{
  "n_head": 8,
  "n_kv_head": 8,
  "head_dim": 64,
  "attn_scale": 0.125
}
Each number is 500 + 25 x the weight over its row's rms, rounded and kept within 0 to 999. Layers, rows and columns count from 0. Numbers have three digits each. The size before them is the row's rms in percent of the matrix's.

# down: layer 3 MLP down (transposed), 1024x512, rms 0.0416, rows 782-901, columns 448-479
# gate: layer 3 MLP gate, 1024x512, rms 0.0452, rows 783-902, columns 448-479
# up: layer 3 MLP up, 1024x512, rms 0.0423, rows 783-902, columns 448-479
down782 098:504498512492504515505521497484537506474515457518510493463523490475495479497474472505496492513496
gate783 100:501477510525510516497513500511523480522461538514481478486518469489477492498490487530501499508490
up783 100:501528477480452494506503554457481512508514539453509498549568529500492518541484479528515496468462
down783 100:531492522521493485468479553492495492502505468498482524533511532464486510492514487494496489501498
gate784 107:486487505511549499515497501526474488461535476486508500498464518474481486459503487509461518488504
up784 098:495473498510522516553517504462445513517526471497485492463486490452505445512473494476503529482515
down784 096:515493498494520466501509514549493486496535504534494476515495488505498503465545509510470549490530
gate785 100:532512494497532519443445502544501493485552490534486498515450509475519496504494518503488487518492
up785 100:502534530492502531445540488458505457494512526523479456520475513465509513483499499543484511513500
down785 099:467504502517496507485565495491525497521529495465510482483477495490506508483490515499540534508494
gate786 098:503494500493529467505459499515519505515473465475543496478499548496541537522482497511453455508504
up786 091:485542492539505461483458497481536506495495489502489462505448507483529496512460472522476491477517
down786 086:441532497483514511505493507506504485476501490482528474488490489529495534489512486508495488493494
gate787 098:562518498531514488527500507489470498533517490488463491523544518464498538516450484522534451493469
up787 100:487509561478506525464514502459483573491474480490520522451482466514514503483485544523500514507518
down787 101:499490490521515443506492496528484538497509498537452479461511472498508495468533512510524468495482
gate788 103:496526516524469499460450452530513486456468499515563534499496542508497513492526493485492494497546
up788 098:549463513497496495518516517528517539477493482478513513518505515504457535501490479496498542513501
down788 100:511505480494535516488539507455514508512507490506486464517510514510501498488437499505529500495453
gate789 105:499521513520502482526500467514449489423502474493490498502493496494478494459496472491526494516513
up789 105:474504465475507507545520498468477545459493533523463480492451442489514509484466526503513482498493
down789 104:523477489484508543515505497487540477513483480533481489516511473524500482472467477514434477503470
gate790 120:481506504508484473495502446511481482441491480504498517514469428499467501505516524502475528490505
up790 103:522508469540522474485528467492492505466510444488483476534501480433514514472455502499479527501526
down790 103:502515507464533485527490461543485521480498491509493516508447500515497505478519508487467511478494
gate791 096:494430481478513453527536515488513462495460498520495532501499449498492500503479485459498467504514
up791 102:564490515520491488459479505504497454478550469473524493520504496507492534476467500544505474456511
down791 103:535451514503461485489526482541475535480481465483452518526507512529494544495475465501489470510481
gate792 103:500511509517488526495482479472500530514516526522485526519509534483503515527458480487500487503535
up792 107:459457537442504450492517475532506436468525493540477513502510494512500490493529528482532514508506
down792 107:524489530511526489508486501501474474494524490550532504508492513522504499515502456491515536490497
gate793 104:501514491487461482495466503516492509472509503483508464456478449506516465505486503488527524495482
up793 107:517494488495482510487534494509486455516488484496468484495471492504500496477447521469502486493482
down793 104:504476570479475510512524488469458495462480486500516501497480484505505534490450492509510512503513
gate794 104:495467485524500503529518489497485490460486508485523505504518439506490487526516464477487558496519
up794 099:475485518462512494508458467557517547528473539567483461522475533499501498479517537512513509503462
down794 099:553505503541496520510496503490492474549536516553496529529507500492499481486483515508499475489514
gate795 104:501431509496505499530482502464503500501490473458500526532496530558448482497503494468520496523542
up795 099:504520519503500494506479464467520482479524475526489539489477521516512531499497482519531528503516
down795 098:541464524455507485461509505493502475475504486560513536534494523490494502510481484477521507510520
gate796 101:551444437473474502479477503506498510501507521488517547496542501484476500531440501479532486529491
up796 101:526498525490506482529492496521464516494502500444473473510513511436476511515473517498477487478490
down796 097:542452529538478509520499487465495511482478489530512488479498477538507487525481513476541527496485
gate797 106:496479473511466487492470506485484544456499505529505505537496475542514514494534489499534509525518
up797 106:545499482474518464498480504529506532481563543535502489522507490525483528499523542477530500450534
down797 105:496500511488519437508519484543514495474515529469547466531518485562509481472495520489512502501511
gate798 105:544482516486496469494473469502507472513540523516485522471506494499496485473470525476489459531492
up798 095:480466490500491499500518496506481482492507501482518471518497429545467476513536507478467524502465
down798 096:516477428495503514476546535524536486535484499513511501492453453551503476476494442514497538492470
gate799 092:518504532515513514522501526480530481493502517489501523507510559518506506553538460492496505493488
up799 099:516520483449482514472524528537488550467498545499539476472486533489481495506461528500543514511530
down799 099:457497565505494472543503459510522478513483506502487531558461468507486488536482460522479499501534
gate800 099:513485502473513510487509511466489502511559541487500486501477495510506495517478473495401496530512
up800 098:449530484483552538518478487457514524497518450502518532465487481504513518497472496511483513493513
down800 101:451507497478513501497524511472478480475538472512494508478485519504505505492510521469509561493524
gate801 108:517510527474536536482488482495509523492512457484436512481481495498502509446459525513499450517453
up801 098:450479496541502490498507478505462517495535494545472494468516473510500496499531512480463512494487
down801 101:505485538466503536502486471492566477505495485471456507464501506485494502512506495493492487494502
gate802 094:545533502517506505454550497512504504473495498504491534535493540517513529477507503509469507509542
up802 096:511508460537527525521503523520499513508512504530498460507470454514517480485487535493522508492456
down802 092:496474524530484533517493523523459530481508503465465500527541502501483450482519504518459509516539
gate803 094:515468511515523540506546485465498508499500494510509512478524487482542511503488531488520486515481
up803 097:465543539533504503481512469481475535498442491477488510498449504505521486508549470511503498505473
down803 098:504509519488511495484559505539564545502472569493520539485490524506483456470493517526500511516477
gate804 094:506457517480494470496518473507473499511543491485481495523474487518520496505524470514478481494493
up804 099:445490461516506462535515500535564463495478506508521510469512471518517511536559485478542492498549
down804 100:531527526469534504514503482532510494515492478523514545492515486467495473487529518502491454497442
gate805 091:524490485436489456522527462530490504492483538484471494499501503509505506527497487487488503503514
up805 094:504496503472498452544559463522514522489509459488535492501488526512515483482483484499522491487460
down805 095:492492537470536496562467526441538473505500474468498496477482516466507512492503505475510502502466
gate806 101:496490543533520491512483496540454493526452466467490508484500523504490456459526483513477490519514
up806 104:501525438468520475494470484468523508513586499541500458536496484496501527512499486502495524490498
down806 100:523477498494502515444485501494494478504511511485518541547558523489501478517520511508497429490490
gate807 097:500542511519477512508512473489458508506521517522536520487482508509503555507517484484472529524531
up807 100:518510473482454471449531522511517515480486523517512436426496510536516502509501521474497533482458
down807 097:516471478514478512500483525518529512506486476488505541506518471501501522522492520509512504532501
gate808 104:483498476493511470515522486480485480504488508533507515474503516491521495492499546493495549531521
up808 110:509529526525501481485532467489485482497522524480481478513546523502472460449526498489415540490503
down808 109:540515489467522515518518501509462482500459559538510503515486535495493500449518500495493484486525
gate809 102:469475490525475520551491507542590538512479485480496510540440483538500477508475478489514532472518
up809 100:480472457488542523435492491479481466507510529471493494468542496502472484451497505530493536494489
down809 101:514530521489545470538489472514555514511455479469523498519499516491488440511493506493480529512489
gate810 112:527462476441476476521522477531455506448475487536509474520515518508485484518521479490516551524501
up810 103:531524479521537523509466498496524480547484475471462465470491501506503578536484497517511471492482
down810 101:528485460490468538478489511477513483502497514465508478481497507499503473517489493489487498509494
gate811 111:500466495524471481471484491498481542523491478491470543507473548476485509472518480502478498518507
up811 101:545503525531534457480498561476459451567504476509468455519454497509490463499458522497448483514504
down811 102:525500508552521523496504483471499486454456488534488476514504541508505521514483521500516522507517
gate812 097:517508501516510526478534445454504503523531502480481494485552460503521499477482492524473500487519
up812 103:502507526521468513529465469506458506550464479489491497515493506508509465528492472498522478533478
down812 104:465518553504520494499482492459518524484532468467492454498512501475500464483496498473525484483442
gate813 101:528482492491500489485507496471484535521539536471499507467470502502469517466473460497496480481531
up813 099:493458458503504489525510543511507495475469467524497500508530495530495539526496538504482482509494
down813 099:497489467551483524555517487511517513493469459497507490475481509469504498509497483493446488502495
gate814 104:481524508463501480531502466487497454517505521483508494450427490519480493536513502481453541484521
up814 110:462498517465503524512502509534442469525510512543471476491512469485504455563451466474495448466502
down814 110:460544518514500501462513529500531499486473529484459510471499510456496504503529477500500508495493
gate815 097:479494513527520519535518524507531535492488471491555546521507530517506483499511461498525525512514
up815 102:491533527507460469513467518442513515515481514591568485467479525537489487515487482503530493494522
down815 102:529527516545486534491452518449505473470493503509498523504478493495494495516532495498524500499512
gate816 098:516483479515489445486465492483502535493455502514512533457495525479497442519540468523490474501482
up816 095:510535486484535532495485515540485470459504491463535486491493497505491525534510523498494505494489
down816 096:543531476496464478488548483510462556501477515472494507472498505507497508497509505493489505496511
gate817 095:495506503516473484503465455528557467503490535496446517499547510541503519464469491511513540520531
up817 096:451482492481495506519497484508523513518546452502523482461480474498494513470489490522529471511490
down817 094:531508511553456520518460476471508489493444502448515498529514498477500484527484471485465503498489
gate818 128:462495501488458481480488488503472491513506538533510500503503516515496454492539495481545550529565
up818 102:537487496556518523482504534502511488542532480499466478498513509548512515492497542505501484505487
down818 102:468499497506471533504510519503479480484456459509517500479539516490497516469555505495497479512511
gate819 096:507519498481512546493477492489488485526504541506473460493521516456505486522520463523503511499505
up819 100:528529506481494527452499449482518535482490483470533481484486523490507533487505531478460442484494
down819 102:459526502507511538525528537500546509533515443477494482501525510531501451479528511512539503518499
gate820 096:514525486487482470533547483515513498512533524543512496487452468501499520493452477499488557472509
up820 097:451507486504475514501523528475474500495553473529470472505470493503495500515539484521483477477471
down820 097:510478509510464495481533502538540515508517502493481489432505478473491478515554508507512522481504
gate821 097:524496518514513542491460500463525479527510498505528510502462493491521486495520504483446453477436
up821 098:532524566546539531490497522481458504491502480551555513516514546496510502481434511511519521526490
down821 099:495508469491504512450527519481467499504521522523525552449571493485500497546527487492526517511482
gate822 100:440519543522509497501486519509496475511461548487473513526455533550496514491494511501457478506460
up822 098:508473540504528532531484526535505542514454479525481482519491473493470479533479520511493495501487
down822 101:470503479485496476470484530510487446501489584508479504484485486516498511509534500499511464512531
gate823 103:520516468517512503498491439443509490529472529543483543510491516479486522509516541510515483505515
up823 099:466490505480508517507465483526494470496459500548508480507481482471509500521487496498451513499555
down823 099:493521506494484476519499485548513500518494472505529498554492450563518493501511487499516523475546
gate824 098:482489500451516492516479422494499493479532472498457536507479475511540491488511448504475547486536
up824 099:489458507450480486511490545470523505441478501508493508486520535508501497549542493515478492508527
down824 100:513509527522518505480499498492501548490473502510555522498466468536500491506529511495531486507530
gate825 104:449506485514463458497484486478534499496479508517504492503500516490515501541519475482517460498496
up825 101:517515521530496518517514511463480504472523493497525482484506514476485516500513467484509494488521
down825 102:521530453464508439503515501555489469545515527518476511519528524495506474505510510494517461503511
gate826 101:513479467510487500510483469516508508498483531524508526460527474524507490490496428497520490501502
up826 106:488484476479508498509483495495492526506509487496505447506517503494499507467522457475505525500520
down826 107:489485515484533516501494530457482527481487479487492500463454527477498495507477525484478444496454
gate827 096:520440452487501482493520497487499523459481517531504520489499501485501523515511522478458498527567
up827 101:518492465505525479506479500513472535517483500525451463499495520497508490534501503498514491491482
down827 102:506505507466500442478487489471500467491484480478527450541504496513496492505535524515516499495474
gate828 092:505557527480513490518488490551524518478478532488507503494506562508483501518496536486501469482501
up828 097:525486500522471477506492493525521456499516527520508544499486503479508529486505496555474487498541
down828 100:512499509539465502502537543531557523533523469497505498511519504486495498481470501523519489485472
gate829 098:521486549455505521498533520516490496457465509476540526482522500547474479508495472510457512477533
up829 101:477562476466535502512486468489458508517486492491471477502454501495527534476521509530489481542484
down829 099:435509483535528502501488489456518521477488490502529515552510457529497454492480499512558528512512
gate830 098:489487478521522443489525520523536499496564463512495497477503485470507513509494508506483524481500
up830 103:505521485528449509516489482508516508541488527516508498505485525452542503468502556466524486512466
down830 104:529484498524474511487514501520542508519503503472508523534512513525500523513483518486555467504523
gate831 105:475483493510466479512489485499500449466474501501497517494466531518497493497518487482468558520552
up831 097:505491543490504497495530502501460539510440500510535450486532482510493466496499493483504469538494
down831 091:454526466465505489481429494471510482515483486527527516505463484513504489518492499484521521539511
gate832 100:493469513471533460504499501466461497497519499484497566509475476492535497551472464529478500515501
up832 098:492466487516474477531478514473507493507519459520442494467502527509505485462487487470514491497518
down832 100:499487508485474497477508483480488502487496515464481509505506517508498502474488538508477523473492
gate833 104:509495523516496514505527462527514508525516453441526513436486526511501485503471517486521472516499
up833 098:533483467475577492500504532504518525473518479475512487499492497501507520479464513522462467494507
down833 093:481483486479528517435509516505530487494492538511505499497507507514508496472535560493478532520515
gate834 093:504498457471510505461501505470537498499481510513474464498496479483511599504442498502520509533465
up834 098:524504527503478457504505504522522477509537492507473466496482519556507508489507503480470467518537
down834 098:475477500534522530496459496488495519473500491485484537539532518503496492485507467511507480489510
gate835 089:467487511510502488510539508498513500533511509528495540476473497526492538522503506477516478499518
up835 092:503526483458574504476492567506501487504503513475509491514516486470496446528476512460521489481454
down835 092:464484472498499490526437474519530492509561481532515502547499539497508489458504506515496481489473
gate836 100:489505511491485472512529484483475544535485516496456572531508508463494475499488517505469468478500
up836 105:522485508464527528469524480488481507506498519490554520526475505512508544454481487501475547493486
down836 107:470490451530524489518470485488481491537534520518488489466513485524506473512490499495479507493525
gate837 100:477497464529523530492516427503453485531496496485531538502501539518520524481533469494487519524482
up837 102:489523513461508503509471478503529509490503559533506498496537478507506449481514488507544477497481
down837 101:517515473450478502464471506501496506529470518529525504463491484522498449436446527517576511490483
gate838 101:525484488474451516520484469501485517480487498464510493515460454515475495513497521505476477498553
up838 097:507547486505544485507490529522542508536524568508508532458505526478527510477472490508559517527472
down838 096:517506481483521455495490443508537496485502498522514563492525477568499447474503507507536505488478
gate839 097:501470472521507516512526486502481548481497486514486508470474496517510521498469476501503466493485
up839 083:476522514506517527460479474484492504501500488500543545481500513541463474495491529516513471497471
down839 080:504504541475531497495506502494482460449481483480544480481508517507518517485495483473501571510511
gate840 101:508498520480511472473514473487520504486523559523528547522479537552500502504477498481498507485506
up840 100:526506529536539521492471468510558536528476464472489545512512474512497471463495499501511485518505
down840 101:488493453500538489508509516565502499519483458538526513482498516543496465462520509494481477492457
gate841 105:541470470534482512495470496482470520487522489462512485484502538485496498533470435492490500505469
up841 097:490514476451466485477496548480502495450481501503508546519509450484491529488532520513531503487497
down841 096:540512532493469567466477511506531497502499493470470512527527531500488450490451505512458479516458
gate842 100:485537500483510469514509499484478472513518498499491471451501462445496497520437461469545498508453
up842 098:477524535541524464524505509465490506522548497533461503489487522520515519481494503468496505545474
down842 098:468516495518557420477547489506501489476524467519496480516444487548495502476526529489505543472457
gate843 094:476524480491531495499480524499470495451530485482480515454465480512517480559474463516458503492526
up843 101:516500492462498494550512528492520533467531491496506499500509486525518476521476490500512518463459
down843 104:451491487496489448496494469505498516532471546485512497479511537488499512540503518522531471505497
gate844 096:497465493484474475504495506498494473496516510507552456479520529468508493450514483460492478527512
up844 100:519491521486505477507502520491499518492491525497543507482520477519489524489521480495485479506485
down844 099:506527474509471476530514531514498495491530512545487505489513487468500505462488479528458492507516
gate845 099:487469494462509485537465467512555526545440505520509504481521530535468501524476535482493455491497
up845 101:528503494491509491490511462508483495524560459501466513493464515486498506482477496488560455502486
down845 102:494463528457514486488497470475455491476513505471498506480475505497492515468478477510489529522530
gate846 100:446505521526472479501540507558483483514526506512536496504513469521513476489501482497495480502483
up846 102:514487520483532499485501532527566490521537455469477459523476483467482508501444496503490496507491
down846 103:506433500491507488488543505493507483498488562515536488517514501509500443532505478492487487511471
gate847 098:508529502512530486541524458513491478512529573515503468474483505483501477460483545497491475501467
up847 099:492484452523497500484566467487501472515483470510486504492456451464503485491498506483505478477503
down847 099:509508505448508451527497499482546473500562518490514493507431475486509502449520492505469525486463
gate848 103:518493498542502501487500476486510516501465501509489528474532510453493548504509530472552509523530
up848 103:519492512529498496488498528490513494474428473516516497477506522498499517485493473504522467512464
down848 104:476516476497469453514502509515539517524510485502496507456494506494504502505489488504543480481498
gate849 103:526511472517496507552475523525532533508492524473488552455488521462520501520488497494523482497482
up849 100:491455485536487523485473523516531476516492535518481500520471483464494488475530459502524508501509
down849 102:481523469532536521485455471483503519473483510520506487513502505531493512540534475519474540499512
gate850 101:482536518485485476519483470514517472491521492543484515501481530505498529472496513510495491520486
up850 102:533471517494519518497523531454515488466484461497491474490546499472505489489490501475534506503493
down850 099:529516500503515512461483455474489511458521489499470509512504513520500514493447490473465485497493
gate851 094:485488539496490507511511471457487519498479514506510520452520496500495536451499494519550495522545
up851 100:523523460477482484468472505510499480490509537477490501514530512504517501517513537514526511526503
down851 100:474516485494471552511506479462503472472550493549502483530509536478495522520511532501511554538483
gate852 104:535472465493524493516465492507538504531496481497499499513472502429486531492463505515506490494462
up852 103:523527514493467504509540520472461521478571440469522496506492480497511489484529458493551513497503
down852 101:468538480509542462499512451466513487536491536525471500506501530485495490473476477501537448493480
gate853 096:501518502501488513495470537450495495509477442518526497487501541513499528538486527496524476506501
up853 103:480507496522508456510489498454514498547477435517500502490523503533533525503519459511532489497502
down853 101:518516517494494500493508478486500477530541506497498475522468485509496474516525481482500530501462
gate854 101:521496468496495496514470507493481495491521519493492472469468506498481485516532474494522520511545
up854 098:477512510500531456483476545482489495499503503494477509473495579505500509582529513497507535504509
down854 095:426450461531481476527522542495536524480529497431500499465465471505500472475516487506480512503546
gate855 103:480527467500495510498451469479512516465571502458546513469515516472489481507485504476507446509463
up855 106:523477508462529497487495452495520506516468523522486492497502507497488476487510505514519519515529
down855 104:544499490493526487521517469510459483525504490539473501508499496548504490535495537488523505463521
gate856 108:510519481491540480476529478477432490496499476478472520487510492523471534537467508470446494495456
up856 103:483529499494471502497466485505500488526507476461499459531512491469496516493515522506468509517499
down856 102:494491514508490485498512506475470474504504473512521517454495497540499456492510509493515492503512
gate857 098:539488454517530470449488462514432494534488485467517533498472512455487496473475416497509494494501
up857 105:543508506510465529481535535492494500499497502512507483530560458468474538506496531522543465502500
down857 105:503500499518479490510496493442507507495502536542485496493477483494498453509472446503502480497522
gate858 115:496476530502529552497450500510509531539478543474497545492460558472512511487475477488508509491470
up858 094:472525484484481492484487490508479517485514495455546553505495536508510483490499473515543473511513
down858 092:475490540493509494487455509451524512475507508523483485494529525490490535503507527502425500509527
gate859 100:501520486499476507518504481520517498517486508523472538469513468542511469511548463511488463508484
up859 103:481498508501498491473530450504506497567487510511512464546505500489493471516470513496515504535472
down859 102:498523522511450464518485480511501491468512516476520525487496513518506553520485501491499509486526
gate860 107:481523454499491469470484548510514482500467502488463536506510509508485483494509475489511464492511
up860 101:490542526502511487515484529524499488475496472524482445511475504468525528506472498474469513518463
down860 102:463494510518480519474534508475500484495496458483537501514487491524505493434534484490505516503518
gate861 100:505501452481446502491497514521482495486515521512532518494500535495493507528512487471511501511493
up861 098:529523481467540460544501498505506473510551539467544540462533501482490513510542499482515497469547
down861 100:513493487444541476497499497484528523502505540521520536487451475552503470490529521509504487501471
gate862 092:524506516543516505503470480525487505491471474524484489448485462482528493488528485517450468477505
up862 093:518543514534527479518561517524507529493517481496486465498481467489492507504481600471515484475456
down862 093:490492547513489494486527513483515499483486491536480522509478474532493529536501464480514545514506
gate863 109:469493516490488462527487487493516460483487549549546502501493491542485475498528449480494504509487
up863 105:520495461490501494516515535534494525445524501489498508523471482491484539483487589496484499493477
down863 107:483535525513536501488491456441526509507497515461490471506535485504494530455520527513498501502485
gate864 091:481530482478529449494477454505488461509527461518501493501482501521478542510489537459477509499491
up864 095:533474460480542496479507495507415475487480520510543484558520515481486464487460509478439507487484
down864 094:438521499513467519519506465481501506548473496468493484501451497485509477518498493509483456493491
gate865 097:511461507477485496430481509511504529499504467522506521511522516510519504505493509504450496554517
up865 092:488524526492498518500490509516463524530511519447508521497502530531514496527490498467507491488493
down865 094:504472504508481479494492532486493496487512545583511496498518524487499511501497487475508509520524
gate866 095:562516468517512480527503493523512507486514490526512472486461481474545593485513505513518503507514
up866 097:495501527529480472516508559468497482532462520518497468526539464544494506498525494506474510507508
down866 096:552496513536480485482502491485515492526494527466509541489503501508500478515529490504460470512481
gate867 112:506518511478480451508508474502536506499515442501504500475503501528497489487510494479502492508528
up867 110:522492508462506492510511461510499526510505505510543443498502510516520490461500511523505470514543
down867 108:528515458463527481521484431517472491513504514499513483508468523519503481487541481489483487493510
gate868 102:487503526569527521499465471494530526520523521526531549484492526481500485527475478494527475493525
up868 101:511494494520438507455482571480517523488447551495518537478523484462491496504500474482531497522496
down868 101:497548553452473516492504520567472516515456509490502474496488487486500547510489510489501482516505
gate869 081:493488546492506492420464500503479468465452486463506528468523568480501477505545527495550513521529
up869 093:512515484487431518494501532460463532471544538562525512514459452513516514507499481462473465501464
down869 084:536536511507547516443466504550484479518463495492513465517508516502494476460521492519501499534480
gate870 097:490490466511530514466473452520497524480494491514501460480492525539473485478537513489449495509523
up870 102:545500499496530465485485518461470500512494542575524469449450513487522534501489545502515506545495
down870 103:500488489522476537531485550483472485493501480495477457484511500505502522496506518510485499505507
gate871 099:508505515531527468533526480512448444474507502499516507515488483529497494472460496498500514520507
up871 101:481458465502485479531512493522499530533526521500486482466520482505538491471529516525478501497544
down871 101:515468473509492537496460498537509507473529523518494538492497501472497506490511480501514513507489
gate872 114:477541487502478474513532510519512444482455510462490501495486469454489493507504498491524492514468
up872 103:499497541536495476449498505483523517495469498479447493470532470470503487481462487511534509506486
down872 102:553506471484506473481486538445491483456488511514516493508483492512502445534515488497513532508506
gate873 111:475477504522490487483504507519503521540476475492525547436463505520485563551465494506558477520510
up873 105:491524509474506532495506506502469515518520478445494483473508522498492505487489458513530498480518
down873 108:476516503495479540452521525508491564510500519503511498460470476519505478504486495500556514514513
gate874 095:514497541539492513511532488474521534524484487522536473497487490494493528491508473497552500507493
up874 095:494478454465482502493485497518489519527556530487486480515490490480501512502498491497464541480474
down874 096:472510499446481478499494547547482500450509482480522490486499469509503467469509518509531505517502
gate875 106:525484506509519495519521478488459500477543526482516539491510461491503504460506451458485505514507
up875 104:504515529533483494471490495513499498478486551504492437483498529514531472487515493507496567530491
down875 105:500498473491525480491494495484484563507515536490491458473500457451497475478446537501498496510453
gate876 111:524520502531504498511509440490477488488510519510490516484524513528503460479515463499485525499525
up876 107:506493532470524523531437494476509482480490494470493534504506446516501543533444478494450509482458
down876 107:504510465528463484458527491522499527521532455490498533492528552449499533451495502492524501493536
gate877 099:540501486549592492523491511492496505485457497463505495474492525511473509535467509514501497504505
up877 100:523450475493489475511529488507499473484498537499492477539494508489479477497486503522487488500520
down877 099:467493529533494489518535508521532496494470503551499504519461490515503438487449519500490494507492
gate878 115:517497508501551464473500517494451520500478521491462489548537500480485501516464525523503501509508
up878 107:483468508488473542524483495484510471491551501512528505500467499519515523507517478503556498498507
down878 103:484512464476546487558512475529463504496532491511461512528504501477501482470512512518478423508472
gate879 099:508480487489504488498543494488474533478496551495505528456493496497493501470465517476517502507486
up879 104:492503513463510492509506464503554524545522518468484475504506493498503464480472541516499487496507
down879 104:493498537482534487537506522545503514515481513509539514540460495478505540517526515492492486506482
gate880 090:510502498474533533498486492471481522484509502497536496472486490490491472498480486507541497533501
up880 092:509468501503536511518538516483525486471541506525490462491532470525508509505470533512466432475487
down880 089:453502501541489492545514487526499502494510478498519521486498513471500521488530476523416479487520
gate881 107:460509474513487498519480496517489458523500500502522496518483475509505491484503513492479526514545
up881 105:507528472513510518516498507493530516505514511511470498468490467478520534523500530516535512493502
down881 104:471518499483507495505477528525464506496518468510484477530523504500498468526489493510531535511468
gate882 097:476535471491488476537521497491482501441551499534481496501448483510484519474479516482514478524519
up882 096:486508505479492518525519510536506495520511489493516452459490508545507515432506504517503517484465
down882 095:527477565498527510494493460469535462501488472497519479494527550511499481503500513506504473516448
gate883 096:488520486517476502483513487501478499523503504493495520503469539528513475506524510484471542497498
up883 099:522465521503479470465479445508500468484501471495519487476536485499486497505518529505526504504503
down883 100:501485525535509514454494484473489490501505486555507514504482538504495506543471534511536528511489
gate884 094:513515488482498498499477526486481547542480521514535499506486495516508515530491482490464443489496
up884 095:483539545484485526504546504498480533474521454492508505490483520496498452468532481484489524498500
down884 094:492479510486495467483482563525488536498507531467517498504481479495502490532513474481537504476502
gate885 100:441533495523512481532502539494503495500461529532471525481468537513498439529500509493510469532542
up885 101:537515506504503457478480520480540515544515474549496474494459517489512496500575515477450530501484
down885 103:503489499560477521523463487448525521495487491524491488480488498533503487497480537510520470509507
gate886 097:549547469488574531492508518478508517498526506516517497503522500466494558472479487507513494498503
up886 102:494562457523502466505542502509510524543512495502497514523449491512503541495554473539429538520507
down886 103:488478559493480433491503469484534491482456506457494514491497524482499472518483527496503448478496
gate887 096:489524514509539465510507460468508499525465535481459524510532533486488510471504496460498495500520
up887 099:511529501516522458534461522500507496485510486527454476528471521538465497501490496497538537501507
down887 098:462477510472497500453498447497450467500514581540495487524530493510491453512450472494480503515476
gate888 096:530497515531504486470513497518505475517494539473526484486492528505498538545494486489494483512507
up888 100:466487527477535479511477498508542466555473511504504504513547542496499517522574482522483471483518
down888 101:504569488483514495489499561501486512488473520519523479497478488423504485459516544497527517490469
gate889 094:475557505522438512522451484524527472518511506520491529511493528479518467504523512468499468530452
up889 101:502500493544529478505559470462480531537487517579577500487492468533526531467465535522500492516515
down889 101:479568461494507484540504498540507513468529532518482494490477503502496460489500503518500538489498
gate890 102:513507496485490479516478526531471503528514494511440494483500476496476540538469487498512498505482
up890 099:490523506476487506517510519504480484535532514452525485490480495506485499464507520481502522486489
down890 101:484508460481497489501543469544513486536550547486474517482537501512491511457493523511521479481504
gate891 100:499477481499497515510520471461536498492526565529501518526477511509496484530497502478495512538485
up891 105:538539518534487521495480457483462508520512537497496502530539532486499440499478462506580499492500
down891 106:528451574510484470542491536492509517451488527497495506474415497532498509512512467490506493501497
gate892 097:480507494508533515478518543541494524530513464501506522452492515514489534493461503496484480490530
up892 100:510540529512541532521499486507504472510443549548491471481488521458472514505501542463518476527489
down892 102:522506470470528550530559502515484488530458504498533539489527486469504502489510501499498507500501
gate893 095:491506493483526460495503473473545544488498517522489440459478478501543497554489478515521488485496
up893 101:493474483532514548499446502496492494517514478459483485530496527492497502533475460493545492517469
down893 103:529537519460502495499497520459498511481510474512512517466453508544503539479527482518507513524489
gate894 102:527497523544499438476507546456486515519511484505500506489500511498486534522508463504541514524512
up894 102:458500541490487503553529501479461538503486522498512488542486494503505524513504482503501523487483
down894 104:455553466460497507480496497554498469494495521458479550530470513530498471505480484485514522495513
gate895 105:538522477490505500519466505526503522532484527446500507521481514477494524470560441518530482488533
up895 103:526551520514520505503501478492530570535538522484507488512554492485496497476482483519531477493485
down895 105:438498518519515527491512536481498487449464493486503472517492474507498566564510520503461487515471
gate896 088:473514502504507489520484492475517469509482519578518515468528502493480488485513511513496536512538
up896 095:487479514537509458523501493507516485519467501492522515532515514496503476494480482478509496495521
down896 092:499507510462503492478510472507545555522522514486526500499469499529498501497540514515512507505529
gate897 117:487485482509467480510466487505482527471497534515500479468505514481489463459497466503491543523532
up897 103:537500482492492439489498501488509456509520510517479470492502514526493531499522526512530514481492
down897 102:538484485518510480499487469493483496483486504444498487499493473481496519562485523511540468479469
gate898 102:479468504521562498533502438500460468537481473487502528473473464490464478499498498499530512507526
up898 101:483476481524555481503514531449528490476534496539483510513502485513489467514495537488510499493522
down898 101:480515527524486516433499508516520477487551526480544482536529500513493539488517541513457541479478
gate899 097:506491493524513498525486508497489460488488510526521512484476515445480515501457477498531509521465
up899 100:532466467498537500450495505494474500476519474547528496540532490501496508438497527471515522486498
down899 100:496512531498493483502518489539529503516484494481493500544446477511508500483461501503534538497502
gate900 096:535510491540446544443471498494465505575513484518510507481533539486496554493489484488492484561537
up900 098:540525458516479486521509488502488514505509495465485508488505512443499497515508454468546513505509
down900 100:475482545501497509491516516499550554452514554504484500472487502442502494529509503512475515495488
gate901 094:488483473505486540551486547525462546485542477508521537469544525504518490520479480514493519505493
up901 101:534520456484528548507484492505490510516492480492484497462485514534498524494541468515469512510482
down901 103:515525507468492485521461559533499507525510526462482478516536487523488490542434477502493512505479
gate902 097:474464474465487489462534513498536513513485498536462499469535515542489514502491498513531500486494
up902 094:458507482486489496485542538506496468480529500516487487523522468555513472480497531472507527474461